Weights of a small transformer language model: tied embeddings.
Each number is 128 + 32 x the weight over its row's rms, rounded and kept within 0 to 255. Layers, rows and columns count from 0. Numbers have three digits each. The size before them is the row's rms in percent of the matrix's.

# layer 3 MLP down, 768x3072, rms 0.0285, rows 431-575, columns 2304-2399
101:121149121104131089115131122139168174059156112135111148136140093141112097108062171090186173142076137117086152092139123152186175113070120185135152106124152176126105124075138120093158136183126081020149080156179235161179124154128099128101138104075123127134148153116174134175093107180168171039
103:082125053083090110106084120040206156114151245134162134163117190113111112159126163120127102103129136103139128069104127137085153160132194166121137113118107117131148150171147082140034111149133093086110150214119177129123122117090106114137130101087158072184148133122157140092105121137128111088
100:100086192142124087117142153097160133191151167175141125076162196167133081164102134163162101165084151124226071179156168124113111177087217181175120140166115171132120118153075133143102154156101114077152062121153144207115139140171105231160119128137151098169126121093115145129121096096119056096
099:119027081125139090157158176151107097106155154132098158127125075112075108132136089166095104115169197155129105133133106153146153150129106111136130120154155149113143159156077162095171115138137217081102103087119116085147139119138077140094117163095118079131141135118100147128111182125159082113
091:122121082118087143127106104143082162109142104090144147136093103109065132145046151088131094153061112092108102075092154083134157093101191087130128124117114129120077133098130148079083128135089131070126182130062101122115118193129138061076110115152083130092137193141141122111092063111078148120
102:149052118132114150157100160120146128092091153190070051102093116088129115141134158166148132123144076186174107087145128093090138179084187145131126080148056088172098157181125136106140102117146032096139162164105108108143148141136136148112155099188081139100124118086141098100189092141119116079
098:109145082093134113147126141144122081138046114055081075123152124087182119093154098185130143141133134163099097116145128134118170129127110134134149089141110172106108136108043124117148151095169171041133101085093068107093105147095142160094147115077096123190151120152157110121156097104136090179
099:125089079124149110141111144088106130081126109112102128117112113187123098175073118082200170125081155114151067110105103166126100128131066133163093113196098058133103125102130101163146104129125162054125092153105143139139135146106117162106105110098117186139161130097092113135101122121149162164
098:126108177149105154090116136149118138128083129136151105156075146107156112183182150208115169084094153136146130091131151131113141115113115153145149161152122086137097162139146150134120137140104132103063142087111099142140113140122180137149106049107142138112107114098131125168119104164091132082
101:115094162181098149141097147138126179090107124154121154130130111165099131140113155066168106065169129144155108049120147144059137153139166119087093130123113149138080081092136143077115166115172117116181122095166092137143100139135156062095099133166109149126133119201174107115157124093051115084
098:204125184078154084156110166129093160131108137073131165096102127142150128107097024125120152144125136118058170114113111123138119143135200119176100132128150151138075148060104081126107152101145137093157094126180109112185161078141080123069147179109116144121167140111121070149164173135149163126
113:129169191030099134145104162082126181158162127082096166075126120160183137158173116175139242151064094094097155124123088137115177136124096152180101154130184107148110154114081181122167149212165168126154149075142079193079139152090125213116092123124197132130124107090076118125086093171137083157
099:139093101149144099147145126185133144110062084140155104145101155160108139134117108128157128143099122096112054147149155091138150142161125190100145122158097096111109146116161084125098123155115168153158109154150151108111064150131118105145132157079143095126175119142133167107222115176096121119
099:132128127153086169095139160123124097124189127107152091172088207177132139165119152069087126141087167096099118113142139072151151133134100161108178121112137153131096119148136107153080102158058161110159132148167124113114084155165146093149147084138146070119064129169082164107105163119155117116
101:101145130106163091145186136122160109132100124161164096081144164181119150189131077106110129138179189185169156149205090143110066103068182126123129160137102145143145112162126107108137102102008154093154153152128127146138129156133127130161085154092094157181112104118147113128181111134115178213
099:118109145126132133170183108102119177134153134151064110178164135160158102130087115157137151105086123127123090101115136120132154142156117113131136116097159137066091143137107114145099097120094123134094128077141091098080124137065144083145143064074073176115150099192063122093124114113085089167
099:149144089147109152090143153141124160180080097118087115205141128117160177147178095132102180099065111108086123193129123124074128144121104132109102037098067117111185143145155144136110123147114170075113126119136120139169094098149118134142094159123109135105165088168058125066194170130196132101
101:122138161170065101137109174148164109135164111144085139149117159158101187059098139070104152112113091126146101155122090096158103140099134164122137158135086127126161177163103138197139140175065102079127130135127135027146113159114100117102121121120091131123098145063101138159141129134121128166
100:148068167038151134084121128120080168173159092129193119150102136125096088147136102131159149097143173156102141137132100168121157117166146175166114134122136143085154175172067125087132113058052111159123125135128117120116134108142153134125131083201175107098096123126143124139102044137189113156
099:085152133141085142100060129124166082135170131150143133167144146147184106082101228119100155175133134109168145127180089124130059102116094057181069104195125150162146180119093077182150137073117119071146092134083170156059152143132149185063156095184144115121194139090126115084129131179191106097
094:104094179136154099143090175087158172167178175127161114105107155171154101131143142112064174115107113130120132121123151113123141107023157155142103126124130147151082213149077130162119143075161106155076117152109131168140118117127125137093097101133117192124106169113140103158161143068107162090
099:162140139117181144149113157105136107115172125165153124109124138082233114074141155181189198093150122108109101136125116172125141112125159157131087166102100125103118142110139124136103093129084111087135109140093113107128111125108103118161182131184174115115169130115092110112103072113156098155
097:208121104184095181129101146107138148136166206146114136161085155152071158157159131144066130121131142155152173133178181155142162171121136155126160118116107201172162116135189145114149118122191179124171164130139142182124159112128139060121138156102112129039072118151129132120121185092152119115
096:080117143123186125177153110087134139135150135133142190123057140103082148198145115102116076214169120101086104129116120143147106047146176163139079095090101117086081135150151162146148100023172117185109207109084117132144104113061161193128090118167098166175151106197051100102149122123243124128
105:173103148066196053131099081074108106200095148080191098133107140119175116153162130090050127150159106103134131115142113141121115166152141128159157148182169122118112128114189127151153158131152165124041173121110151094100112156137163184115107097141148073096156092162103118153139187165143148119
098:054135157165109134173213151116173167184059137114160133151127131152192147093149076148107182165111144116141074132173135088100122181066128072164058103099116123100142147157144141164069114103122129136118084077076097150159141154136061167120074119096097174148108137130202095147131124104171165138
101:120132048138163190103179143170118178078195096103164151119142128121167112155100165115128092174161188119106119062107141107168141157092147140082177160093105169138184134096071137148124115110126073113124107150100180102063126152094136144146122080138139154086144131130141078134116139113152164099
096:098103146225114128135124096105152177109132170131102103115128115142104123116102144083076108185090080122102153109164140096172120097123157105164127157092180144081166121138151168093120178090167148092115171132179172121113093192082099154154105116139120136121100110174117184101150153102114159074
099:141127106122186090157165116112183155166071212158113161062127078135079143125127149114126122162061134119078102134147141061142111105084106057070150118122182126148054105191166131139088090160191145152154098121105116106100179154105133095120130222106119187108120103158139102153132114109148115106
098:138162137167120142181081117119125124092132136132150160123047111173101152125080170157093105165118143116143211145145144109120107100122204190108112058142155148124103127114126132070137144138109121185128141109109148116101102137082151061125118156112136115095098153129084110157051118105132144129
098:082135078138147149096094148115174125177196108159178113168129131163101136133119156103101077144129126154122158094212106137150105098126168125099122140156131124097135125155167121110074087084070116116115137116141136173126140110124127156103126103123151053134076154120154060110179126177159136056
095:123117112079108191171125114142125062107209178155172135125173136142081107166074163070128109145076129162115128125118129141147165123176078115080096126086210122076174142167119135112096123097116094141168140092137088160128141139121144122167101141154125153124089101127156117088139140125114133143
103:152130165130097160138152030134154133167134176174097119151208061113110111118179126141134142179114153115096183107085122128145178106148093189182067102113120144135112136065102161120104127195120136166099102092099149140132105111130148156113096087158084154083098117139153074183085151146138113073
100:049190155126122185105095109129118144157126125076098097119144156156113096135086201082141099126151153128124164133169090172174156108119157073104090142121137144098151070149100112179144095121172069086113185161099145177124099148097171127117128170135153142130123148115098183093103060139178141145
100:116150078162052130134036125129152173139155148147186122081112111100109143161058163154084133135121120126133141082141134101177126156112133118150164170106141153109127141095109138080123139089182122124178112141083126127163061148146064045169162128115143122054128140132112172097127133178128137121
104:101144131110131208160125149126101081125098129160143120139174112117103169166175192151106095185144164161143140123099138085092148180140083111149147096186109101125076153105111142059156153201059134124071136140129120151122128119140105156108133080128118140139067088124079138153139174140107137118
103:141134188079164136094115127059137114061118191102091111109146090101097075102161168148141112152174113093118140111092123138119125135164114132141114187169156126104155148110120040138118169160129220133113138147137178110111030102151166132139109106129168132126124149121111161176164149158090119082
100:126090100106130134197132144158135113085207103113169159136099148097145095161100142158115029164154086136107095116118139103113104161126099151166104065090170137134184085154100113156158154098123140114135102126147187143130161139154125154195136132145132158127057185144052130107130156170066170148
097:127070099118075101181151183098109117143066132161115122139152151133166125129188148224108122118161131155147224121167155112115143122129142158082130119165131168169113188105095147156193128186137137154127143091084153134131135145102077149181102178082156104102112168101154117155176103163173161174
097:122115120184044147123066136200115112131137098121144145155195116135167113141090129123135155127152194094176052124149130178137163105045144090135125112182145125091145162106141184114147177144103128091174139131143090165133100106109068127158129169156112091111197106138164155114156171157148169123
100:153159117091119110142094107083120151143110180095171179136213146071060138102166090169093115141106169099139193108092135148092118149124090111112165156070121134079191078147122206103121113147144149122155131049126107111154134101081089121169124126080093143138120104139226115161104174107128155082
099:094155142119127183066083167102114183122171164163183103164124104088128119122125142180098132058130141136100136105119106163092091157110067168139098123118114125186135102157140187117129089110090135115169116100165122147130121117134124167121132071086153145116125131081133110118117100162142126152
102:117116170135142136141110166094157157107152116205132088118122146123133128159127117122150094124200139126171101127156105093102089123145065143133160185133086136090165129141154138116125162157126140090145149136104095173141151116158137125134126117169118167138107109092103131113133127142159117083
098:129126133076109124105110179135142103093108131140126087140167115191193100126102073193123183131082110150133160159126115176203123175116145104122098078145124107164207071112102120124110103091080172115061129145054112076155090146119137146127152093154117113148144149122110083085100115149166141160
097:201116111142111133159130116144130158118128143123113104119110176153102086161133138118060164073077147144124163136167113184195160118158239165118145186088118145154123124121065074133143140111134111072153107120168162134120099122103136096116168172158122134142136217110149211191165159100129080132
097:105148117080081145152144188129133078092183114117079103152104145158132059129160167109099101135098131081130056147166095129158070102148095173160150095166068144154143118123131127158106137125140139135150103112103128158077083151122095179112147123105068174201141130125139140084105174160148091096
097:150128198113093102149152103148152118057127196122151167136090075099157092109149131107155120071111113097118142079099121130136129173131186192158115147124156144102087131113148142104164119122178172090115093141137128187175153146132118174145100114135087168123132057162174127186135105078121103103
101:096151119145131164120171090161082162169083020107137206177110107101156082129133160093140150106133143185187149154135136158104090120164152088148084143137186156105116141062100143101094096126083076132144091171155065143141157108088116142138158096156109192171177156145130096115124150091144093160
101:098108078124120135151124142158130110194195090190109089107145076086098145082114070101149181091162120153130076086135112102135162085114187159121125127154141095129143141141111074147084139162089145146139156122101124122118155087122155110190105104146136143095141110082108187140065145126114181127
100:128106079106129136122205101106124094113102165167120126135161103095083193110177131155136164106118145129122076164110104145146182081134135152136128151142142096144140130145127140097106154163109117200110097136143128105128179139109083129173125124128165104071083126125116124189146163170097142092
099:143089133132089140191140098094133112202124178127061168173128169149116133123092112148136089162166122112166155155160089183168140077126148190147130208127102105119112026101120109130169139142160152109100103158176182135110095178134111154120123149137134119106120089168096135215127155092121107162
099:143086071155149144147077129125078124130113117184147137089129130115116127195136165132172137143120161118145147125133176076100085189110099145122133072100091160093143150128119147138103067114116168081179129114159164162175124145112131145101127189116104156155169178123159107195158097082088113205
101:105142118180140162124148084147114136063080138129113089120149110119103143141153132088113149136159098122156136054101170167138152154125110115133134135150055109157048116086106091100096166085169119155136132154100158109075136136168069089112115097151136188111109111151122115119114128174128138196
101:181156107146141128111155139145133105150182127157103137128168145111089128204098139109095139183129084134097129117119125172202120171157094123122074102112180168111134112064136122091161112091103115130069147130136152105133136110134141166141141129095137074098068117072147128122084164113171183103
099:104122104089192104162118151197115119136152176121121103126119095143176099147120126132144114099157117109150167111128109067140105129147110203144074109131210103118174162119111128093139117177125113156167094139148140158083096109110140123141111108105131120106098101122175097128086210164100120172
100:138150064118134127168142081112092129082136073134162037183171085121069100178123121118153099104130085125111166111140127222165172131183154078049129138079097140121126143133114171114124121118131146070199112093180156105133143127100129129119146148108120135186095141151088161116108131191152049071
097:124139098091053191130097088131069090150177088076169106043114098153069133118162089094089135120113107147151098161092112153125181111108067153138133134101157139083130113096155136139150138199147104121184161086185118147096113142084183146137088084156186114136109071098152116160155171121133101133
097:140097179070096192089134198174114184111117190154087132115067140133128147138140082091069086153119094054102129177127135112164187143148112148103083168117102131130080109118128131184112134144097176104168116115143134126099141111123109201122138156122145122084194134114143092109179204124176092118
100:088124162055136169204129205131139158122166164121188170042179148135185130108135124142121132127159081168114153100167107117168135175118081135116116155071162134162161121163134151081148103109107104086164097085097162094143161140119165132126129145130110128127140156103158099145107110097145193107
099:078063150170089155109112132117124107131138155140154194149100071141068121159143169113166126099111148136106180170115169133121144123153166148060077151070131139155096177058155138161088061200060089174175076143105166158091149103074109091137106160114167099116093143105174125158200123128122178138
100:076125129116053188120129066121112121157160172124147161133121114152145118143105088141089099129135107108133051200099089165129176113139142064115067105137110117112121134122151113096124118186171094176157148117136104105129108088074143167114142098137115117172115102161147137130123124100206111132
100:137106126084154125143166109090165090128129021152145085111149062063105085116168132177121125144138180125156098135137174110154152144125078157135149143087115077219142133186161122177157116161051174152130130102127110128129101141108151141152115098193152138067119121064069146133131138121154098114
099:066129161071164143111142088170103129117103159094160081206218138174147118214124132162093152094119132164126116060111104085106126131139093154143073152060142150097161142127081189182141115097100120158097184119096170085147170125166109121150115196100108140162160166114150184174148074153126168129
102:125144110114104115184060166113184167129133138166060115149133131132137089113116159182120187136162137150115098096103095087132128132129154117143130182116129044129105153115136119093104074102214130129114123124146132159144110120108094111102121088111116180099120194115106147125140148136180161145
099:097127169117147111113076120112170082146106177161091142161142130144101121130169168148104106165140102161160095154127121088091102139082187047109112107092144185113114102124094139139091161089131135140166147120122152100147097065150089113106141087123108051170157112160145198137148159090154121119
099:144145086129197169204151085086168082168140153173192113117115190143155156147102197124164141148126123102138116129178128182145160189163141089173102165141102117083095087169104040200128093123141115185073127165118079193086127115102146230145167089112063108112072071130105123166168135125180128137
100:133122123124115169107111116096136122110131114219107165103105125168100123130159114161078097159171124131114114147144096159174120122158099120144187170160144146079167118149145044128175175134123163107140113094171082068148182110086136066115134073128103114125124104135187147122090108152024078112
094:111116103143116178104198054161127142207138125078166107151137135207169112174141076090144080148163129107163093160084122166106101153167179140124139184139169153128087125112158186173113084115124094138137170166148104169155138149145119216200187149167109124120167095113155136094123162140194090145
098:121124146144158135112157080094051147137132126116114127135208066154095118156102167072169134177122096115078143104107087141127199124107098099145076067111136138179124123112131139104084096066117148104109146116145137139103135174097164089149116150119161131104070129136159110150139142077040077118
096:130147091175168176148100149139135133122100155132131163096105129123090168140108087116154177133166111135110118119119115066145134114098143187081143109119141091107100082192135148162184145164095108081108131089105128093159157132135156165153213200099132130117102099137113182149135170087089147152
095:125105093089136121114129187109120118118176114109115135158095118133139145109101096115154168164086141032192143128113165101189144161154165137129168069126169114122153121122186151099160136123135159159110048145089148126158117145151151179148104137098139135135094130182129099161087150152106109124
101:153126156167117086151127143089096131131101090080075164109132133126132107096115151118135125172130063134164119170166096159051130119061135109110111142112124110170085094084103140139183083195137164177150147167166102153126138181176124094128102093125148205186129119113159137150165158120111147089
100:116111079068164114140156106134171102148169181187116134073154107107099138187154055153152110116105144142167160100113125153095108106108133081137131144097150123150200163158089175109146182149168097142116132097105101111108149101111203106170137044120153127163129074113089094102166141046138043160
101:095114164098060169158064160123114167145219180089144096109125097137169099135172102126132114105099150135129201049128127157197136081085125103146100087161170136119063114098183116097100136147213075159065105095104143108126141147070183160094095120131112153141103128161130110173110143199169136169
098:070096124138153079086060120221127156139081140151178161090098161060148121134173155127125131146083094064130159121146166083119058157093066123130093104182153128121156112089183116141107137116143087130107139156121163178114148153122112143065188142158079172177117142101136161115112120047164134069
098:119147079097094154131104127119135133098116109167144115094153077111108108186112120146127092164148133138108155122120073169132101128188167146125225128184144111152158147115128115119155163186074118154068124144045176151068093128092125115125070088167163128097107080125098153136164115202112133127
100:174084185100108180164183132174109078132125115132086129133111120134160105122126125140135145120098095146135112114168080076077198211068027071125101108088150125093069128197127143102124146131127132134102163128142166089159162108119107065106135145097128155116179184166141088100110123124119140139
097:115153082131174120090162119087068097152142141113132113129184145119139144164154154076139138158104170060117151104096149099141114131043070202142051146100139135213172172060121145109125165139140124094153140142201197137085123100109115121201073155091173167172094162112125099161194121067105149122
098:093098129120109109124130108139114106157157123132175100095122131116139140121082193115113145141208148143199150138137118129147118144197148180185136178166129128094178125149126111086136132144142141110146089147128097139084160090102080123147144120184168083149096111153077167141168153159151086097
099:153132143095144123149098177140081115175136115125145156207115112136129132042139114155132128171135124113154088061142145153155071138145096101137127125095115078085149151114157080129142114116174115036114152089132101169152167153164116133169134120108172148154118113125159174155127095137122136189
097:135171057105146153125130093103168145172149104134178116084107080169139146151152121091186117100157110119117151071110039166147224143084158101133100128127153090136155131105104115094106140069151129131168101083114146113161169140147139131152109088167143155138163089134111092118127128111104100105
104:101060104161103143138142093113115088133109065138119096179078084106077100195081111104097194129129087144117139110076158131156162115166114109119199133137143129085117139120112088136079130153112120098118182046139127186142067175115112110190158174114110120111132169020137126130163049171122121157
102:202132148080142133130094142109104096133137117099091161096106092133090117121087132093178190116109099172151067179123116162091121137137159146127152150129158134144154100124064054114142140072150133144106168146119160084113119161101147119116128120124120137102139109107119107111140131135145092241
095:166170120141137206148096122105121130154129070098133103155108130110137129155177213057123117120116122139104136096142076104120142129097128117131155131132124140124127110110087113071150146091173160111064158086142135096160135152135135146165092113129141134129117129094032094106058091125047156130
100:146111132135144094127140126108130142156173072173151161141133108087165108171126199142158097079121139100129191077177129198100122180134203130137088135135105161111181151184160109096150124157086144161127128145166140139120151126157077123096038115141057131092189142146091148094110139098175087164
100:082090132166138159076100136113125150075134139145159124125090172152081157143165120124139095150098114085116106148112096124162126121149038134107182150175171129097173134096156167158128126150112151104135090099141173132102109130138156226127138163183172093101090132141090191087103120145185106155
101:095095109182192126148092118116154144099094087115142111100106140170185110079177160207091141103142108139087130171137095153153140101145160149135131124122134127105132193128113108165148105100082184139157092117128184126053117152131127124206146175130114137071137099133163177141180120117095104106
097:141096148132131082131138118152124104178158067122104128117089107159145136129107121108116116163098131182169228120115112123147112103081114171134103167175141129063133111133170090123151082190129123153128121142131100000134115163139114113195147151224110161135065131177114143124076097085088099091
102:162131152103154086167106138116137141116105125135156134062119093092165082133099146051140113113151121158147176140178101175123088113139169123119102094089145145078086095104078123215113163191136106119131093152126159143174113124112106043108131179155087150156140164106153172169111126135111126201
091:122080082123138193149137139099129169128115115153141128155114122169153130153078156109050071081116136208164092127124127103101091098073117158072000147125075120126172160111116103131090151081122126107100182074104094120141135149138065102127149132080078186139057169074108070099149134162143114084
102:152106094155145105142159117176125124114248173082088143099100122107103164170147100082149148104091104127139094174134123061130143075147113132109090168123113147140148103111127094131088186069126156139145130138113146100095092117136103067135100151119128076119085152176038153153161110140136167207
097:131079114119155144132113128083068115118107161135145091113102118138174121113159157195096129162125093130089131221141118149092030124049068167122108102123131126104105130152157069031140053120169111072167094160102100075118072141059126195145151135197164171145177133083187129053081047140130127120
099:116092109133088114078162146082076079125107106079138132159095116126142091146072045142138070101151108130114087131135088162140113149078101137129124165194152110122167119093128140112120162141050123166170124203171113128077124130155122155174150166152111124120106119145171181064138117153134199143
095:117151112133106120175153180164126036127099177141108096146121129141165194144124131185078138171096167159154127110144167139037150134150117142150138089105076123156130169096102152108123080119107166074110094169048187092053117156156193192101110143107134133139129164109148164115120124138171148147
103:130150093163146127140164107079140165158144129112163155097134134088150170076144172117187152104194110153097135174082143118138180154141060104140117102146160121131097115164136185128151110111126166123123123141184102162058220112113136203156144116133119165155096142163079124131110152067162128199
099:129168084070068142161134127094169128155119130118110114127096183073103141144119124145152194149139088120132084091139142098124189127180093120204157154162123121122128175104109137141146137076085165157157118122120092128100118145114135121102125144123095048107134099111153135136102164163153134120
100:087118087087117130129122107138146127141135138110123087139113093117100127182156226146132082108106129158095136103116132164123138157115157137168130041134137088133111174155115133125071152132090094095140164114129096086122104142087210139113147111134130186103096101081137108121149137143068127156
098:113154161133116109039149172129150102056148106162127067177123168154159086170139117051177066134126126133144144174098140113139043171143161150103071170152131146134120112113081102119122136098147060101122183153102181119127111114159138145084110150133092128184158163155094137101124085159184102121
103:170140140141133136133159152056102180175162080130097091144080098146073125101122138171173168166128159141138096102099122156071077108162114123127141073141131126191071115126121124111134101107130128091134112147127164098152142106098146127114117085146132077176150136159127176135138072140177098120
092:172133115130121155136125129133106123059127129082109139096123088100162089115087103120163142075194116107135118171106130149086078187237116120119151169129200072083144076171149140108106099160131160106141123176099147144107100081074080131013163174112108112178164136104157143162141154094079132113
100:103132109085123121094118157160094156115180119089152157083071183103180127109090103171123181140151170165155116090149106053149123151171111129098124182123150139078186127093131084166123121117173177169100128158106120126090159113120145128100111161137088136145193125161106082157117141105152110146
100:103089157147108127169140162099156173116099187144150160084125121153117143150100116083110171169085108106108114098081142079152174173187190128091111116173129188100131096121137070157130077102098114140138162083147137143148161120159076125151119152122190111125157125135204168114148085131112093143
102:141120108111135125113189136156129112145125145136101139089069125097115138140045097120187155136134105146128139135082116142188092181119091108109120132162190159058174091142117089143081081149121117117128103108094152140143105101116099175165127172138113154213108123100162166130057113133163141130
101:136191119119137187115134120135152136142153156167111173163103102152099125119094120102088120108111136099133161160154098118151147114117098075109147129142097141126174151169183148109103062149132169100142108136148149146159147074126151175166140148079134105155166132143088134148168148195121147099
101:135149172128098167105129131122149121113114135128073148151130096157168140156129120157090088127143139186142118163074160127132095165039096097122094116128135148146155146090124136093104098138088142121109094102155114165143110143133178113116070201130110154143129157091130068097109141071052111131
100:130159103096136132132077071161066116152125109105138103137150087116072113148180108160141102143216100124136084130144131146111148125098147124158162162107123159126114114140186136109129117098166167185134139177103098124117117151142137081115111087109152097114097157140115131141028112062113172092
096:122099114077134137148088083118072119139112185102155184115164122120032108165135126137197069129124142143148129161083142128088163113117189158086147153065130141113157108108134130123122154061163161078120132135206104134158159148120129157142108174166173110122173126147215163081137086121122177142
099:124168116136122118115137193064124104138107096051132074115126118110132133144100108177159052175134127187095081200128160151102107155110113143107107119137157117071193146114102147126114129146130136087125211150190159080132192035131153154161141126063145141060110134131164072113131125153150168156
100:138116164158109040088107093137142077133150150149148139121146112127151127117135140156165123094089128152107115127140161167142065130166138127178156088146057103108119147096134112091104125154152103123101122119092093187103118182168117121124097055126126119087138145151057113151160122135158109150
102:088064123099104145123111162154185173154137150132090143147122084089151152125077142145025150096184127091134071119113092138152139125082157134137091072176159083145121164151134099133144178074056098188133100141103148052085151202088151110118125120118080156158165168097122146083142048141096148116
102:131099130156095151090095112143205156114085163128166075127103084129139094162158118122109186095135119164057089196130121067084118146082109106186109131120096135161117152192093175112136118150091163071122106107130134115148131105115109158162129109133106150108091124136091122123146147149211143150
101:158159112167159079097091142129144136147066189159104189175136102087074144118145137086157129101106141076112147135120154146128063113101158128131111194125178147124181121120148112132096102107112173081097151132120130151121187089091147112150129164116105134194085150139024085178148125064142139120
101:119061169173089073062135119060154089117090172129161122167097107122092121146113142163138145176110077108132152107134103159139172136092119114136177163116128117153146175121157117210141138185191161168137123064167175176177112141060084072152153153159133111118108106121122139143109080165154105064
096:103122112152112112154113122170137128122137098099143093157116135148125158147123165110130087145170174102168115122136126139117136182075043101067074136127128150111147172099095177162168121070100188114110167181143133143172106180091149114121133205140130065130089152061140037175123115125101186121
100:109142193130191128092123200108138123116145146107140113116137137129208044158175172137170122127118109164095101160124098140134110106180157105241145123191139134154133168088133123148152153094181103127140159101116191133154087126152122142137100127133140119113106134081103145116097141180194126154
100:138107105115113119050101118033159159103092144129157074144159100139185092166103138147140092127068063169127097185138136120124102189147134111094131143145119182102128066117134124126139097128168093222144134113149145162118159072076150152132168181123179141110155196124188106113122121101206131151
101:107138097183143060175130138123152086118080073156099054109113149122125135097072136099131095161124103153110153149095169108090159098124085171088098090099107134135129077103078121135046140149075121164170096080125089177081083150133137130079134198193100100103068079104156137141118141138112107149
100:141139107148125185165135095141118126159078110154128118167136159134124140177098125085149192109201113136133085097189071148107161116160146034050176107131116034109098123165118129113131104099179137110109116146121111129106154092129115157101122140138123119146064101137067087133096154175185126112
100:084165146157133051144210120113119127151200071050115100195135119109109093066076150151081164137149168138117130123118158116119184128100138115075134159080096119149121186052121134114086128125143124136119096158164157178131120168157158115152099120123101138118104093171103141169120127182107051114
099:109142205082149123142148081082110160146132073106094138072094115114071178121196121170144139141112145144078104122097112153114133127156244104135176101106101099179091136097164175127151103097078089156143178134120131164064161164105129109105166069118134137169106156093073127112076106113158184106
094:098174106080115064143153130109163078142156172137067130169128032107118090150146132169130110182107116100094097094149088101141091134103080136128155117150167136127133149140134084099186159136115150135137152138096169128145178109136113144118164095096162176148249084122091104082113147141111162111
100:114147115131127109154145137080151101111095158117093186081124057190149183092097113096158175136133171141104113125141125124128145076163144130170196112140082104121165045060156086121163150131121093187127130096186073084113183097142124134101166186121144032140121167130071117142119103129141133111
099:164134131085084124096145133149126110124106142052132113108168091058138154129127124160214114119157171153122165131113151123090144153134136126122117115164138103144141140130151068149127115095154133180162108095120120152124121126101170125150092102125101143115111091137146108145158152109080126155
100:116145097184152120111122095100156095143129137109087100155159122125133162195083114103093099046145159131104116111116163162160062177121044100071133097148210156119111097119114118150125163197152147123100078085194094142166092084156107155118116185133168188169119117179139162118121132091123062083
098:093138174135142136156176125167203092167121191118075111099123150158117098084145153134108066168097109087130192128132089100141161141117100132173158118192142133137077109140103167188102143175176106108192135082133116150154148168174121110121142118138143086102177131125118117113093124149106133036
103:122141098138113146141092107117146134113143129159128088224211136103181114119103095105177107144143083116161142104081116065141147130147102155149187188127148134182156131105090092093098119181191073082123148122163071170152132153099182116125114168081124160056170098136147169142166135117159196096
101:149143167093181162147189133180223152105078187158127169120096161110137085105138160152088136153083119110216077153128093134085111169080077089148102155062157087208105149160129171159134167124126131163178100146059110134145144103104181107092138140160105129081147111086106045121151169066126116126
099:198127143106087159147160159134141153156177136147154093112076056186157100086090097085166162188134137178119136152108158153190139127126039105111145121142086081114160191124159143167146132152110123185111121070058139109132160096103124145138163120095156171158127030097138130099195091116121092128
103:090230144090178126153147107140146129143119114177149125131138085078088136117153158160166106131119147076157130160144157143126103164083123168232135107084155114127080086141135179080194164168128081080134183120103152164143119127109126151173150136139135141144087121112069137105127131122129142155
099:148149138128150116129134158165107120175163196140130124146139097092078177165142219130122077096139156104147092091110102088147192142075091132145122150181125120157148149129154131129103160128159118132069095074157090102132126127097133079108141129162137173178153126194162123168143125135114122112
098:150159175160104093165200101085142120136134101129077111137033175130158136099101111136111088089139153131138134139116093149103115115091165106103082133113103128121095132125127130135169108022063159129138171141093145112088121107091178204138162118100077126101095136145131189074133102100178127172
099:175125132082141128091093155092125165148118148147051097103045148133115107069190156080109195122110172085184196133106131101126104121106121119080107133203169155169118101187106168107118140146174156119165073123122120102148122089140111149129125108151149092096121113118140155110125193138181139057
099:133099126152093096161127121083159112130168124107140127153135110121134166117100124126122085115101152184099103090130127107106136156136123164100117116138118129082160120196136146107079086147148141164122075103113043135155146100157059120098103117127133122149147111117097110126145146112092156081
101:182208117137091091181129132135073111207173155112143130087086076117115132121081155123148141158129129094149172104118142141102195124182133121174143070154126146089127096103123068152127098187061145136126107119133200102139103113055078133129110090125131207127107107170152113169134159113097122128
100:155147135103123096113112182131102138156123126163126083140143159153047144162097096135096142143075133143162148134150175148104138184084167147126113082104148158109132076166122113156091160151123131088169142181160113122200131177187090137134165115138101133071125159175143114175090147113138155174
102:166106141083057126154189130162100093156061145125108109182128143075160159104183234136071070123108093112130131072101156125144160139133120180067155164092197131101128132094119179135163200073146166124134131074106080093148132151105137122107133128103100102150154118124131130114169134091150169132
100:095170098130141143144095131114078136119117094105198071150136134109140143120108186108114159188128056093138107076112161118178116142164089093136140148167116102111171118103136126130151147177099111096138181163109140129122145094133098137140150103198139128124081094127160142149096105154154120085
101:116132166141156159141165108108107092135162179159076208101147084079098125147158118106107150107104098107163144183141112059179143110129133090147171158171126159145176142164122128146138127100096149104114141081126188168153113141118104084114098153096119101093153125145107138120156092121071088142
101:192168163144169148146158078083101173090170092124171159122117119159049147140112131107184092138150133113166146118093146109130076046134104122132141100128089139133129146112146068109127157154143105154078124134117151119102128090155153104141127117125140119113155118139114139151095146122145154153
099:169130119082099159066133153139053081096125061123141161148110138083139056133106161150156147144099114147170154102103124142121119117150096086103150130112134137115087148104125134145103157213095152128127098134110136164219158090111160143095109160090144102089133153143122109112170173118152116055
100:113080066102130134147082153139155125126078077151073134109077142130137130087129196135069136162156136133115137161118128136044053129134064137086134126149165140181120146178135074084105122144131107137156144175131122130112105047127195153144182098105107155132107118062108152137150109185211143115
099:116146115110093107139097173112140133106166083094107192110171140130156161135105099153134150104096149106092104147114079108089111076113139088131064179107133120133114090115082128153200103129103149060155123095113081128093165139139155193067105177139128178222150141137133120161088126106091113151
097:164210119168116036061105074145167146130085156131119150147155126116105211125105149037129162138109099132145096101126058125129138113146112089113163160139151132124071100206099123056127083142122158104168101130083100149162106123137114125097098167110131142154131110122121098180136119123141139101
101:060132148100168105175149166112094183149070118130164104101136094098171067120130135187144173062142111160136181167095111129170125172178216217141191148088126125121097139089161161130100150174090073167138138123111081136183180149117108096107171144200126105175126104111190156142101149159126177078
099:091151104116120076073120188134186131088116130134079155136115099128110121144090137065146102122153131124173086128111125094191120116216104167173127124108118126084162091120067082104114147139093130078182104211104129097132140057097121163117161142161120117113128106109070170094092139123141114196